config.yaml
n_layer: 15
d_model: 128
n_head: 4
n_kv_head: 4
head_dim: 32
d_mlp: 512
vocab_size: 1024
activation: "tanh_gelu"
norm: "layernorm"
norm_place: "pre"
norm_eps: 1e-06
positions: "learned"
qk_norm: false
attn_scale: 0.177
bias: "all"
tie_embeddings: true
parallel_block: false
extras: ["capped logits"]
init: "normal"
init_std_qkv: 0.0271
init_std_o: 0.00494
init_std_up: 0.0271
init_std_down: 0.00494
optimizer: "muon_variant"
lr: 0.0064
lr_mult_o: 0.668
lr_mult_up: 0.667
lr_mult_down: 2.0
beta1: 0.95
lr_head: 0.015
grad_clip: 0.5
warmup_steps: 200
schedule: "wsd"
decay_fraction: 1.0
decay_shape: "linear"
final_lr_fraction: 0.1
batch_tokens: [16384, 32768, 49152]
seq_len: 512
doc_mask: true
train_tokens: 130500000
steps: 4269
dataset: "wikipedia_en"
Each number is 128 + 32 x the weight over the matrix's rms, rounded and kept within 0 to 255. Layers, rows and columns count from 0.

# layer 6 MLP up, 512x128, rms 0.104, rows 429-481, columns 64-127
[[ 92 115 145 124  80 140 194 120 188 137 177 142 124 216 148 109  92  91 107 134  77  53 148 175 184 108 127  92  84 141 145  99 140 149 136  83 157 102 144 195 139 151 158  71 131 108  60 170 178 134 141 119 102 122 140 112 118 143 156 162 106  41 161 197]
 [150  87 173 177 161 163  64  71 137 158 146 129 115  73  89  86  93 109 140 127 153 114  71 108 117 107 113  88 108 116 188 182 125  65 153 123 104 141 144 213 187 195  99 128 112  59 136 167 112 157  88 172 146 124 170 130 197 119 115 151 134 130 167  94]
 [126 114 109 113 119 195 122 111 114 136 166 119 158 136 182 147 100 103 116  90 121 202 158 168  86 107  96 134  70 165  98  87 164 182 118 143 120 119 180 131 177 114 126 141  98  94 153  82 198 112 151  75 145 127 135 133  97 126 164  80 142 111 149 133]
 [107  57 119 115  98 109 160  90  67 127  68 159 108 108 124 152 138 140  86 143 120 164  95  93 183 135 179 144 155 155 146 142 203 128 129  63  75 174 124  94 126 104 120 133 157 164 129 111 151 110 126 118 171 109  71  98 129 150 125 126 163 115 141 139]
 [ 95 122 119 142 114 142 140 126 121 166 113  94 118 123  52 140 146  43  90 151 126  94 147 104 114 157 146 104  99 159 140 117  84 126  81  94 133 177 155 161 110 134 126 140 135  97 127 135 105 128 102 184  63 104 140 123 102 125 132 159 214 113 139 147]
 [109 169 124 141 139 144 111  92 100 214 111  90 147 127 146 125 125  74 113 107 108  83 162  80  58 105  43 117  69  63 152 144 146 138 188 113 148 100  92 147  86 179 171 102 133 130  98 134 143 123 179 158 154 129 152 148 145 134 130 135  92 148 125  97]
 [ 86  92 168 168 104 131 106 100 110 106  67  97 123 152  95 130  94 170 120 210  88 153 150 162 137  43 192  24 149 141 130 134  97 118 121 114 113 124 162  98  81 126 104 145 138  73 136 108 101 104 169 179 154  90 137 181  71 148 153 145 168 111 137 168]
 [149 104 112 144 130 121 140 109 167  98 114 113 116 141 140 146  86 152 123  99 125 163 183 124 161 159 123 149 115 130 159 144 127 147 128 136 147  84  95 163 141 121 138 137 129  89 141 158 185 119 106 148 148  82 101 130  83 124 138  82  80 121 130 152]
 [131 190  92 155 108 130 155 128 125 158 120  78 143 153 150 178  97 120 130 155  70 128 128 134 122 132 101 150 153 101 184 144 110 137 116 154 183 205 116 129 121 147 158  98 131 147 136  98 125 160 132 130 110  99 129 141 101 126 155  74 149 157 154 111]
 [ 92 111 108 144 137 133 144 100 137 119 147 127 125 124 108 111 132 102 150 119 129 128 179 115 152 164 149 138 161 107 146  81  94 143  76 149 102 160 111 147  66 140 131  99 198 127  98  75  86 110 159 149 133 113 153 115 175 125 114 125 104 192 166 145]
 [ 88 116 177 148 117 177 116  72 125 152 116 178 115 123  85 109 148  89 136 128 104 146 140  65 101 211 149 109  73 106 135 102  89 129 136 162 124 113 105 103 115 162 109  93 129 152 121 141  39  55 172 124 144 139 181 155 151 155 101 121 113 101 127 151]
 [104 116 113 136 156 199 133  93 125 150 119  55 151 158  88 172 112 130 133  80 123 112 111 118 132 110 159 181 141  87 170 128 183 165 134 144 129  89  52 156  84 134 178 140 134 134 110  76 134 180 195 114  92 102 189  95  74 155 112 140 116 116 139 127]
 [197  66 143 124  99 123  96  84 119 144  62  83 114 119 156 139 117 112 148 124  51 185 142 151  84 120 139 135 127 132 161  65 123  97 194 161 154 136 143 137 160 111 108 132 145  83 134 131 157 100 162 105 138 172  84 155 137  81 180 121 113 130  66 114]
 [105 117 144 109 125 125 105 149 132 108 175  71 141 104  80 146 117 127 204 143 181  70 126 110 100 139 156 183 138 114 111 132 125 133  69 160 134 111 130 114 147 149  83 126 155 112 160 143 117 162 190 145 134 198 104 110 135 132 122 185 152 108 177 113]
 [129 165 139 106 160 142 149  93  51 175 116   0 105 159  85 170 148  76 136 145 106 135 137 115 103 148 130  82 112 110 103 167 132 169 131 150 149 121 111  80 135 157 168  88 127  67 128 132 113  83 126 135 118 146 166 139 178 171 130 100 125  61 103 204]
 [121 140  87 130 143 110  94 134 189 140 109 154 154 132 147 133 177 166 213  95 158 107 104 116 118  59 114  82 123  78 113  84 181 144 179 123  89 121 104  96 142 125 164  83 108  71 159  95 121 117  73 105 140 164 183 126 178 136 138 191 121  96  93 115]
 [118 153 143 110 122 137 132 112 128 133 167 142 126 170 125 130 131 133 137 129 140 137 109 130 130 121 127 153 169  91 147 137 131 140 153 132 132 121 120 126 113 150 116 116  95 113 126 134 149 112 116 120 123 144 120 170 151 105 114 131 134 152 172 120]
 [175 101  93 180  84 111 100 187 148 123 184 135 138 150 128 123 128 160 133  96 126  96 119 127 165 124 117 117 164  71 114  72 125 140  73  79 122 123 192  90 108 115 111 123  57 123  93 126 192 129 168 186  86 182 122 108 127 147 142 166 134 143 104  96]
 [110 110 121 143 143 103 115 131 134 131 138 152 105 134  88 126 160 170  91 128 196 148 106 141 120 103 103 216  99 108 121  69 138  92 110 130 154 145 145 135 102  87  93 134 106 143 175 122 166 128 112 155 123 183 152 119 168 101 152  89 149 120 142 207]
 [147 164 148 100 177 111 118 160 104 109 144 105 104 159 144 112 136 149 117  80 123  39 110  94 104 163 150 170 136 136 118  72  87 129 135 157 143 156  42  72  80 128 153 114 125 185 121 140 163 104 152 110 162 111 154 169 172 155 161 143 103 179 147  61]
 [146 148 153 145 197 123  99 157 145 150 114 140  76 155  81 141 146 149 157 127 159 108 126 120 109  98 107 101 137 150 161 144 120 130 152 167 138 167  90 165  85 120 152 173  58  85  89  85  98 170 161 125 129 117  93 118 162 131 143 221 153 115  96 124]
 [125 141 123 119 120 174 172 118  53 104 142 140 159  96 159  94 117 121 131  51 162 131 100 133 138  91  95 135 163 134 149 107 135 146 139 154 142 156 106 107 120 156 120 157 144 127  75 128 181 157 113 158 103 115  68 150 157 183  72 181 168 106 150 132]
 [203 104 110  98 115 102 169 106 136 141  92 159 100  84 138 143 148 106 170 146 166 141 165 135 170 113 154  64 115 150 173  34  93 139 183 136 140 133  87 138 144 119 155 118 137 126 133 147  82 150 149 169 134 125  86 153 163 144 159 129 100 128  86 153]
 [119 131 133 151 152  91  91  46 121 139  85 157 168  66 127 137 129  95 147 146 205 155 147  97 162  91  82 126 151 115 108  94 141 120  71 121 159  92 179 181  74 154 213 169 130 125 171 110 147 120 172 114  96 145 202 145 110 151 153 120 181 145 119 148]
 [ 69  93 180 135  98 122 167 122 173 151 138 108  85 115 106 122 140  53  99  81 145 106 110 128 106 188  81 177 161  96 148 110 120  76  38 119 135 151 161 113  91 156 152 182 143 164 139 155  89 171 154 118 145 151 169 117 115 101 101 159 131 124 170 161]
 [133 149 203 102 156 147 149 144 114  88 101 101 125 202 114 117 148 132 116 104 154  98 125 160 145 124 122 138 130 154 148 132 191 128 208  62  93 129 147 156 121 168 141 163 114 119  93 116 144 177 111 131 126 148 110 169 120 165 122  53 134 179 142  95]
 [187 131 140 138 176 131 131  95 125 114  96 140 120 114 101 115 163 107 171 157 140 124 186 149  57 184 121 147  60 104 118 103 150 129 121  92  80 172 118 163 115 107 126 136 135 153 106 115 119 121 167 107 142 139 105 154 179 191 107 124  77 140 149 161]
 [145 117 119  89 157 130 113  82 123 129 169 121  87 133 125 213 140 113 124 135 139 172 125 185 114 109 178  91  87 151 160  94 146 190 176 125 106 192  93 148 177  74 148 100 148  85  96 140 108 127 119 105 126  99 167 147 108 129 100 125 167  99 109  88]
 [115  55 106 163 125 100 102 150 149 168 115 139 146 120 124  81 153 154 133 136 150 178  68 176 173 149 106 134 102 109 152 144 172  66 124 117 101 163  87 162 136  96 154 134 110 118 125  91  93 136 114 125  70 160 129  92 198  60 161 141 101 104 138 119]
 [128 129 145 157 140 173  95 126 114 144 162 101 108 177  29 125  93 132 127 100 115 134 118  81 144 168  83 112 100  96 139 128 147 107 127 120  98 122 142 220 151 125 126 134 129  90  84  82 130 162 162 130 133 141 129 107 141 103 105 140 143  74 129 187]
 [123  78  85 127 147 142 121  82 120 150 142  80 126 139 110  52  87 127 153 116 123 123 126 125 128 139 115 151  75 104 119 127 146 194 115 113 170 102 111 136 136 124 182  93  62 142 129 135 157 160 112 155 164  83 167 120 161 154 122 104 175  78 176  98]
 [133 140 138 137 121 155 122  85 103 183 186 150  92  79 129 131 158  82 108 120 144 200  91 119 143 110 164 147 128 115  84 180 147 123 126 125 120 156 129 147 109 168 148 116 110 151 114  81 161 122 143 134 106 178 161 115 121 148 146  97 162  54 152  76]
 [107 130 150  98 132 103 132 147 123 157 106 143  96 145 102 160  96 115 145 158 183 119 111 118 156 137 120 148 125 125  43 138 133 112  92 132 154 118  81 145 104 141 152 127 152 147 193 104  97 122 106  85 121 138 175 123 180 120 143 165  76  73 115 130]
 [ 61 124 159 116 125 139 131  57 179  65 166 182  92 129 124  91 127 130 152 153 113  74 137 109  96 126 170  87 114  65 105 172 125 152  45 166 103 186 135 137 170 104 136 136 118 225 158 123 109 193 160 102 157 141 163 119 127  60 116 164  79 164 107 142]
 [127 179 150 101 183 173 175 110 184 156 119 131 129  72 141  73 118 128 130  64 190  93  62  53 117 145 124 153  62 114 153 150 108  85 133 123  96 118 152 128 125 128  63 110 111 160  97 147 132 187 151 132 156 113 123  90 165 138  77 116 117 167 124 197]
 [139 138 112 166 113 119 141 151 182 136  86 164 125 121  24 192 150 199 133 110 163 196 159 152  60 145 152  58  97 146 121 106 151 141 144 153  92 144 104 109 108 100 127 111  85 161 105 109 155 120  57 165 150 144 109 133 132 122 141  81 213  96 119 222]
 [121 156 101 160 166 141 157 111 121 140  98  69 115 157 122 133  86 168 142 109 134 135 130 125 101 118  96 102 108 117 139 105 156 159 128 148  92  69 143  99 181 130 134 196 109 210 117  93 159  66 129 147 147 120 162 136  85 184  92 165 155  75 217  97]
 [ 90  88 139 109 155 146 103 156 129 136 122 103 151 114 111 124 110  77 110 114 146 133 122 176 152 123 185 111 155 122 141 132 144 132 147 124  91 156 139  73 131 172 108  92  68 114 121 114 131 143 110 107 193 100 134 139 122 133 114 141 148 139 141 142]
 [119 136 125 132 150 156  53 126 135 157 107 130 124 146 102 116 105 125 148  88 149 149  68 133 133 140  87  87 108 115 158 139 113  89 131  80  89 130  86 150 111 178 176 139 116  94 186  99 136 184 133 159 175  97 120 108 157  84  67 118  73 145 131 109]
 [119 164 187 170 126 137 157  86  87 118 125 137 119 145 113  87  98 162 149 168  91 121  66 153 151 126 121  97 120 135 127  98 132 101 154 195 121 179 105  96 130 176 130 141 207 123 160 150 147 170  90 130 142 104 148 125 165 136 147 141 100 128  94 166]
 [ 80  88  77 105 113 122 121 135 137 121  90 194 161 117 103 160 127  51  74 129 170 178 121 158 156 153 143  73 162 200 123 138 132  81 124  82 153 121 106 112 188 108 150  48 142 179 117  83 122 133  86 109 124 159 137 178 168 136 159 126 141 140 151 122]
 [127 187 147 169 158 131 115 109  53  83 134 133 132 126  80 165 159 159  23 115  77 162 133 164  75  57 159 176 115 141 147 141 117 125 103  88 102 176 114 145 146 169 141 119 114 169 120  96 123 107 135 180 165 121 149 139 137 116  97 116 127  89 114 135]
 [117 147 183 112 142 155 155 129 180 101 143 196 151 124  92 129 106 105 124  76 189 155  84 100 127 181 156 161 126 130 147 129  85 113 154  85 139 129 168 125 143 145  67 100 114 127 108  89  63 142 167 136 140  90 124 178 169 161  77 167 113 148 156 130]
 [ 92  67 116 117 179 133  85  73 146 163 147 143 174 173 102  82 175 150 128 113 186 171 155 118 109 137 184 114 157 151  91 124 133 162  78 126 159  83 123 134 109 131 164 124  60  79 164  60 139  72 161  92  76 130 198 133 134 150  91  80 118  64 128 167]
 [125  68 108 152 130 169 172 168  97 104 140 136 130 150 166 112 164 105 111 159 172  87 106  96 164 109 132 103 145 131 134 146  74  96 137 136 148 192 135  80 165 149 128 116 117 107 102 154 166 126 155  98 177 101 132 180 157 112 117 178 146 111 149 128]
 [ 99 184  33 105  89 178  78 125 158 168 145 162 163  78 143 100  91 103 158 133 106 131 158 142 111 100 100 135 166  86 142 143 119 177 139 146 112 139 112 128 127 111 152 139 152  85 210 110 161 173 109  93 120 138 115 199 150  99 148 158 112 134 137 113]
 [158 141 123  99 120 165 126  87 102 139  95 132 147 117 128  98 146 114 164 233 113 149 103  78 136 131  98 222 101  99 101 167 124 160 154 129 138 116 179 191 128 146 124 108  71 109 158 128 147 119  48 121 133 128 111 139 171 100  76 195 106 158 139 103]
 [211 147 117  61 140 143 158  82 109 155 161 132 143 122 137  95 152 152 102  86 168 191 116 136 118 131 164  91  88  99 165  97 126 140 188 122 141 105 150 113 112 134 140 132  72 130 137 107 110 106 124  87  90  59  82 151 133 168 107 147 136  93 154 140]
 [163 111 110 101 109 108 142 158 142 122  87 135 119 143 162 209  74 127 160 162  84 152 196 125 164 177  76 168 105  95 138 102 101  87 109 180 192 127 135 152 110 103 119 101 113 166 162 158 157 167  80 114 109 133 140 120 164 128 118 111 127  74 167 151]
 [142  84 132 122 148 127 137  92 111 107  86  67 218 154 147 174 148 138 130 122 208 141 120  87 120 117 109 116 140 195 158  77 103 124 103  80 137 162 119 124 151 184 135 130 139 129 123 126 118 148 116 161 109  86 146 200 177 153 133 165 179 149 128  95]
 [131 193 159 150 117 121 119 101 141 137 148 150  90 206 116 188 173 173 105 111 167 105  93 156 149 113 100 108 153 104 112 152 156 151 118 109 108 168 108 146 137 197 150  66 119 110  61 116  93 123 116 162 107 138 104  99 171 134 109 165  88 170 135  41]
 [178 182 119 114 176 112 162  72  97 159 114 121 131 175  72 150 197 149  98 114 178 119  96 154  79 160 127 106 119 131 181 131  41 125  85 124 203  84 138 153  99 127 197  79 162  87  83 107 137 141 103  83 170 148 136  89 205 122 114 193 137 147  99  96]
 [195  95 160 141 174 155 103  78 160 134 119 106 110 149 108 103  87 125 125 186 114 121 129 187 124 141  79  99  94 103 143 145  46 159 149 147 109 132  77 208  86 107  86 129 136 180 127 131  92 107 134 119 145 135 101  96 154 151 120 135  89  71 112 159]]
# layer 6 MLP down (transposed), 512x128, rms 0.0678, rows 429-480, columns 64-127
[[127  75  24 109  85  84 144 138 102 161  62  72 118 201 148 118 145 149  93  64 185 152 188 121 175 169  87 102 117 110  96 137 127  92  98 112 171 112 121 106  97 133 118 127 125 170  73 110 150 158 130 142  32  87 129  80 190 138 120  93 113 186 110 118]
 [154 165 132 125 126 101 165 121 140 106 135 197 156 132  65 109 129 119 127 140 160  91  78 103 168 171 118  98 149  85 165 103  87  79  82  65 177 122 180 163 136  80 175 123 130 162 157 114 103 100  48  98 130 193 167 113 127 145 145 131 122 106 102 179]
 [110 131 157  99 175  66  86 124 161 121 103 100 141 115 127 119 147 120 138 117 151  56 115 113 140 100 135 103 147 129 158 143  72 108 145 111 153 180 142 102 107 150 113 118 189 114  65 165 127 116 117 173 100  86 108 129 176 132 143 145 146 142  71 181]
 [148 166 107 126 152 163  82  96 167 142 134 204 126 115 104 114 171 133  97 143 152 156 118  88  99 126 126  80 138 136 136 144 182 106 135 136 210  75 103 164  76 163  84 103  87 136  75 145 128 181 196 107 114 141 192 152 187  73 122 142  69 165 149 130]
 [122 135 122 131 136 108 157 111 162 153 150 123 121  92 142 144 132 128 131 132 109 120 122  94  84 104 145 189 131 169 101  92 126  97 106 135 148 121 122 171 147 127 136  87 166 159 119 105 123 121  92  77  80 153 145 163 148  96 107  62  91  95 102 148]
 [104  74 182 111 130 114 166 114 175  80 119 195 110 100  97 120 135 138 150 147 142 143 175 159  86 101 139  72 169 143 144 111  28 173  89 201  96 145 135 130 141 125  66 141  40 108 126 116  63  86 114 117 113 157 133 154 145 126 126 192 113  69 112  95]
 [160  97 155  91 152  97 152 105 169 134 128 177 140  90 163 107 153 133 160  44 141 139 115 112 156 123  91 163 192 118 103 125 176 110 123 122 155 151 160 110 134 154 121 146 129 140  97 145  60 133 183  49 172 186  82 177 125 118 115  58 137 139 111 183]
 [107 127 101 118  87 155 185 192 135 149 145 115 139 125 161 114 119 145 137 159 165 162 109 124 107  84  97 111 133 151 105 126 138 103 142 131 121 134 111 116  99 150 151  98 102 191 101 149 121 139 115 117  83  82  93  86 115 144 160  89 142 167 133  87]
 [108  79 141  79 131 117 139 137  96 188 155 139 154 107 108  46 157 149 123  78 130 101 159 127 143  94  81  95  83 239  85 167 170 129 106  82  77 109 155 157 145  90  89 207  98 115 145 133 109 126 131  76 171 125 109 126 138 123  94 134 148 135 146 191]
 [144 100 149 103 105 113 130 158 114  82 179 129 107 166 110 137 168 145  65  47  71 111  84  92 125 178 181  97 193 151 187 121 104  74 118 161 151  68 110 161 134  83 119 139 164 118 146 135 135 137 119 157 123 103  32 136 158 140  85 135 158 118 131 144]
 [165  80  78 102 160 127  98 125  69  93 173 143 122 118 101 112  93 154  91  65 141 109 115 169 104  90 139 156 146 132 146 104 182 125 110 138 118 127 140 159 202 164 102 143 137  96 136 178 129 207 141 148  84 173 153 115 155 146 104 158 136  13 151 149]
 [157 124 128 104 140 143 154 106  80 189 124 167  13 169 118 206 151 136 153  65  81 115 128 134 139 139  44  99 103 211 126 159 154 129  80 137  38 102  98 118 128 184 109 127 106 106 135 141 142 152 129 196 150 196 193  33 119 156  66 136 154 107 122 155]
 [133 152 127 131  45 107 171 111 104 143 123 148 123 106 195 104 106 117  72 134 158 129 157 163 198 185  98  99 104 135 106 152 137 204 112 126 122 114 106 118 185 164 208 136 107  90  92  41 134 116  93 181  94 112 152  42 126 123 159 117 151 166 112 126]
 [ 86 101  73 172 140  94 130  82 150 115 138 117 157 157 114 126 169  86  99 161 132 169 140 178 216 105  67 108 145 151 117 121 140 137 152 134 162 137 145 135 115 129 151 110 101 150  80 125 121 147  95 131 147 108 116 183 149  89 179  80 108  68  67 139]
 [114 122 122 153 107  96 158 137 149 163 173 159 187 116 145  68 110 115 155  74 165 134 145 164 149 143 104 163 105 135 159  93 189 100 160 138 116 107 101  91  79 167 140 115  67 128 131 135 130 160 107 181 129 154 132 122 101 131  72  97 166 139 118 210]
 [124  89  65 168 135  81 191 113  90 111 117  88 132 156 135 174 183 120 154 123 107 150 171 119 134  90  96 119  83 110 141  88 118 123  83 182 183 190 128 216  96 153  87 111 160 102 119  63 128 106 119  83 125 144  78 138 119 127 139  58 167 104 172 173]
 [109 136  95 116 146 142 123 125  72 141 126 102 122 113 154 123 120 114 119 113 111 125 129 134  97 144 171 100 135 156 110 143  85 101 135 114 126 143 110 118 151  91 159 141 134 108 113 132 104 156 124 134 155 155 128 156  83 106 114 123 118 131 156 135]
 [170 151 191  97 126 146 109 131 165 111  86 122 141  47 101 129 137 110 171 153 109 116 127 147  88  89  68 100  37 180 131 156 129 127 166 157 133 129  83 135 142 130  72 143 114  85 158 161  96 142  93 115 167 119 116 106  89  75 127 147 138  79 103 118]
 [130 149  83 111  77 117 111 129 161  90  95 138 134 152 177 112 121  52 110 120 226 100 125  83 114 146 101 102  87  95  96 139 125 191 101 149  86 166 131 113 133 101  97 174 105 121 107 126 121  97 126 153 149  78 176  50  92 157 177 112 136 121 116 104]
 [148  80 158 168 120 112 167 108 108  92 141 135 162  98  97 108 130 160 132  99 155 167 144 109 138 135  84 116 113 115 154  99 156 156  72 109  63 129 160 221 242 134 153 150 100 164 173 114  27 136 143 163  87 139  95  98 115 161 124 115 133  84 141 141]
 [150 104 127 141 119 118 135 130 127 153 115 138 117 133 105 113 129 138 114 101 144 139 175 133 146 129 131 129  74 111  96 116 104 101 150  96 125 138 122 146 144 102 137 134 154 133 140 119 155 131 134 137 127 115 176 131 125 153 116 143 142 145  94 128]
 [162 168 156 192 141 137 138 170 159  93 144 154 128 155 130  79  42 132 105 133 137 130 194 100 125 158 203  68 122 144 147 135  75 177 140 114 129 143  84 192 169 111 132  77  90  96 166 149  83  71 159  87 157 152 141  74  94 103 160 112  82  82 122 100]
 [163 106 122  78 138 166  99  86  87 134  99 125 117  75 123 157 104 144 125 137 238 156 142 182 148 184  89 162 124 176  93 128  70  95  96 153 133 138 152 131  86 111 136 152 136 115 153 141 123 114 132 150 136 198 128  82 128 134 123 118 218  97 120 115]
 [ 99 128 133 132 119 110 147 114 164  84 148  75 122 175 172  75 136 115 134 107  82 151 133 143 131 113  99  89 127 147 137 127 124 122 147  78  83 192 104  90 140 125 105 128 185 123 137 107 143 141 120 127 174 116 115 111 138 166  71 183 120 110 162  95]
 [ 96  89 126 131 139 104  83  97 134 106  95 103  84  73 164 135 169 168 126 115 132 146 145 124 185 109 112 167 138  75 143 113 143  64 189 129 153  84 121 154 115 173 132  90 155 191 101  82  98 139 156 169 124 167 102  96 138  99 104 131 110 122 111 118]
 [141  66  89 174 133  68 144 108 155 150 138 141 145 104 194 133 133  73 139  97 101 149 133  85 130  96 123 105 111  82 106 143  65 133  70 177 120 111 161 103  82 103 112  80 151 113 160 159 189 144  86 128 155 126 138 115 156  82 111 184 106  67 134 120]
 [111 126 104 138 115  82 109 157 149  73 166 112 109 147 114 106 128 105 161 134 108 141  93 113 141 113 135 127 108  94 101 111 114 117 125 107 145 130 120 127 172 127 130 157 139 131 147 100 140 162 159 182 135 173 135 141  94  91  97 128 168 122 148 105]
 [105 125 132 116 133 121  87 170 171 106 105 102  86 125 129 125 134 131 129 162 115 141 117 101 128 160 152 104 137 188 181 162 113 100 116 162 114 121  97 116 114 150 147 124 109 141 115 142 174 154 121 142 173 133 143 130 130 114  90  81 128 116  99 128]
 [ 99 128 154  97  95 149 128  92 146 127 118 141 107 139 147 148  94 154 120 123  70 142 109  75 132 181 139 192 102 143 125 150  97 118 175 120 154  93 118  75 128 150 156 148 148 117 142 122 148 134 124 106 219 109 135 151 121 158 104 140 156 130 138 137]
 [130 138 136 147 119 159  96  93 123 137 128 101  92 119  95  88 146  71 113 113 150 132 200 143  94 150 105  95 122 140 145 114 141 137 101 144 147 165 118 109 201 156  94  94 141  99 119 118 158 100 116 128 100  73  80 103 140 109 122 112 146 147 147 150]
 [141 151 127 147 121 132  94 131 160 126 134 173 156 111 173 130 139 130 114 136 116 119 161 156  95 130 107  91 113 152 102 135 125  94 137 109  70 118  78 112 132 156  89  99 141 161 152 217 101  97  88 167 137  70  98 134  82 128 175 104  89 151  77 152]
 [ 63 122 147 175  98  82 117 139 135  83 103 185 137 153 110 137 136 123 143 110 145 122 137 128 153 126 159 145 129 115 121 103  95 136 127 129  89  79 104 166 175 145 134 110 194  77  92 112  80 133 133 170 189 113 126 105 216 179 134  97 123 146 124 146]
 [138 120 171  84 166  71 114 117 131 120  95 126 127 106 153 171 184 164 187 114 216 134 112 159  34 131 139 110 157  93 140 194  61 116 164  99 113  87 157 140  92 147 127 138 158  96 130 110 127 170 172 142 159 123 108 197  96 124  80  96  87 158 109 156]
 [141 156 133 135 167  57 166  73 128 156 152 140  88  86  98 105 121 186 121 129 145 151 102  85 122 100  26 169 123 154 143 127 123 117 116 123 140 150 128 159 114 133 104 105 144 142 139 148 158 109 113 108 152 155 125 138 171 145 123 130 132  76 153 181]
 [113 159 112 132 104  98 229 107 131 144  46 111 119 134 162 138 154 125 133 137 148 150 126  98 125 182 114  77 117 161 145  82 119  79  96 150 121 117 110 123 105 100  81 123  99 141 107 172 104 128 172 146 173 177  89 138 159 177 173 146 126 125 168 116]
 [ 96 206 113 151 118 202 144 128 133 159 121 157  74 107 155 159 174 120 137 145 102 157 118 124 131 152  83 132 134 122 146 143 147 132 135 112 147 118  92 169 105  89 147 154 116 147 172 133 103  78 129 106  69 109 128 156 135 135  91 120 108 114 140 118]
 [151 111 128 136 150 158 157 108 151 129 112 155  95  94  84 101 171 111 179 130 131 124 123 116 140  57 112 165  98 143 113 129  78 104 118 119  96  95 107  80 128 128 191 123 213 131 142 128 147 150 108 136 177 172 106 116 182 114 127 190 100 101 134 114]
 [142 172 147 151 130  62 119  64 141 173 110 101 175  85 112 145 133 199 146 147 134 122 160 131 110 188 107 158 145 155  67  95 112 157 155 136 149 124  97 181 133  77  98 157 129 114 138 161 120  81 146 151  87 156  94 160 141 215 118 136 108 122  93 126]
 [ 96  94 131 149  89 146 110 118  86 149 114 145 166 162 147  93 114  99 120 124  94 178 149 146 109 167 149  81 165 141 105 109  41 194 108 203  92 125  84  58 138 141 198 110  81 104 138 136  76 141 145 129 172  49  91 107 164 181 170 110  69 115  82  53]
 [142 172 132 109 141  98 146 158 141 167 149 110 107 124 142 145 114 137 175 122 128 121 138 103 165  62 149 119 142 144 117 149 113  82 148 128 162 119 122 123 116 104 114 159 112 118  88 143 135  96  96 155 159  98 101 121 126 138  84 102 111 160 104 160]
 [137 150 210 100 151 140 122 187 134 126 180 105 110  87 123  49 132 129 179 141 142  90 109 141 110 113 121 132  73 105 112 135  99 182  57 161  76 155 122 155 111 102 140 161 130 102 139  99 148  89 185 131 157 124 132 107 163  65 107  96 143 143 147 118]
 [130  51 117  98 133 129  90 149 181 144 142  81 112 155 150  58  98  86 199  98 170 136 100 104 162 147 111  65  85 119 114 100 140 136 138 174 247  93 160 103 152  85 138 136 118  90 102 143 150 130 170  92  81  94 115 143 124  57 190  44 116 138 171 154]
 [137 102  77 112 182  91 116 141  69 141 176 143  89  58 140 153 115 176 138 110 109 121 106 159  85  80 141 127 166 129 118 166 185 133 141 151  88 123 132 109 164 164 103 153 151 141 160 135 155 112  92 115 155 136 131  95 134 104  58  91 174 122 101 161]
 [ 67 109 183 163 134 124 131 127 122 164 130 152 141 100 119  80 139 121  82 136  95 100 100 116 123 206 159 193 137  55 155 116 108 150 138 181 134 120 131 194 168 144 110 109 109 176 126  88  82 122 103 145  98 121 137  72  95 118 126 163 110 108 127 145]
 [115 126 101 110 124 145  73 119 115 102  77 110 103 122  95 106  94 126 102 103  85 124 164 164 123 173 180 170 139 132  49 184 139 164  94 163 169  53 142 101 126 105 114 100 118 177 166 131 148 163  92 118 131  75 174  73 109 117 149 112  59 151 133 160]
 [124 109 179 111 101 112 110 151 127 139 123 144  96 118 111 124 103 122 100 158 164 138  98 157 144 104 137 118 143 132 110 145 141 112 119 120 151  87 100 121 129 173 118 155 145 126  73  74 147 144 109 142  88  98 143  95 159 147 144 172 135  95 135 125]
 [163 128 126 122 177  86 138 156 130 138 106 108 111 113 140 168 162 136 144  59 104  73 119 129  78  77 122  72 178  93 124  80 133 167 145  84  95 157 110 129  70 118 147 163 174 135 127 159  64  87 206 121 152  84 135 101 112 151 136 128 136 129 158 165]
 [ 23 119 145 142 200 110 156  96 220 121 209 130 143  78 133 167  95  93 166 112 118  76 140 114 146  83 140 131  85 104 110 162 117 150 142 148 111 121 107 138 145 134 116 118 138 158 151 131 177 162  54  73 147 170 171 117 153  75 121 118  79 168 175  71]
 [115 123  90 169 143 175 168 166 101 108 136 101 130  95  90  69 119 148 188 151 127 102  87  90 151 114 147 150 137 115 133 132 147  99 179 108 138 161 127 142 144 154 142 107 189 128 144 162  97 104 109 160  85  87 132 184 110 149 156 140 108 154 133 192]
 [189  90 138 146 110  31 122 201  78 177  57 114 128 143 164 154 146 141  98 172  54 169 151  95 145  95 115 179 139 195 153  82 126 165  72  99 148 119 118 158 125 183 151 187 137 142  84 146 134 200 141 195  45  93 213 213 154 147 148  96 179 156 139  51]
 [141 109 120 104 109 173 132 121 157 100 155 149 115 123  92 100 118 119 135 203 110 114 108 166 151 132  93  97 111 142 126 105 128 130  61 144 127 147 160  94  91 110 153 136 132 109 162 122 155 110 120 132 125 124  92 145  99 123 151 162 210 150 123 128]
 [111 122 157 138 143 113 116 150 125 158 137 133 124 112 158 119 128  92 130  98  82 118 158 121 150 109 103  76 110 125 106 138 116 107 123 110 115 115 139 159 116 140 130 147 135 137 105  98 130  95 129 195 123 134 138 171  95 180 142 110 135 110 154 142]]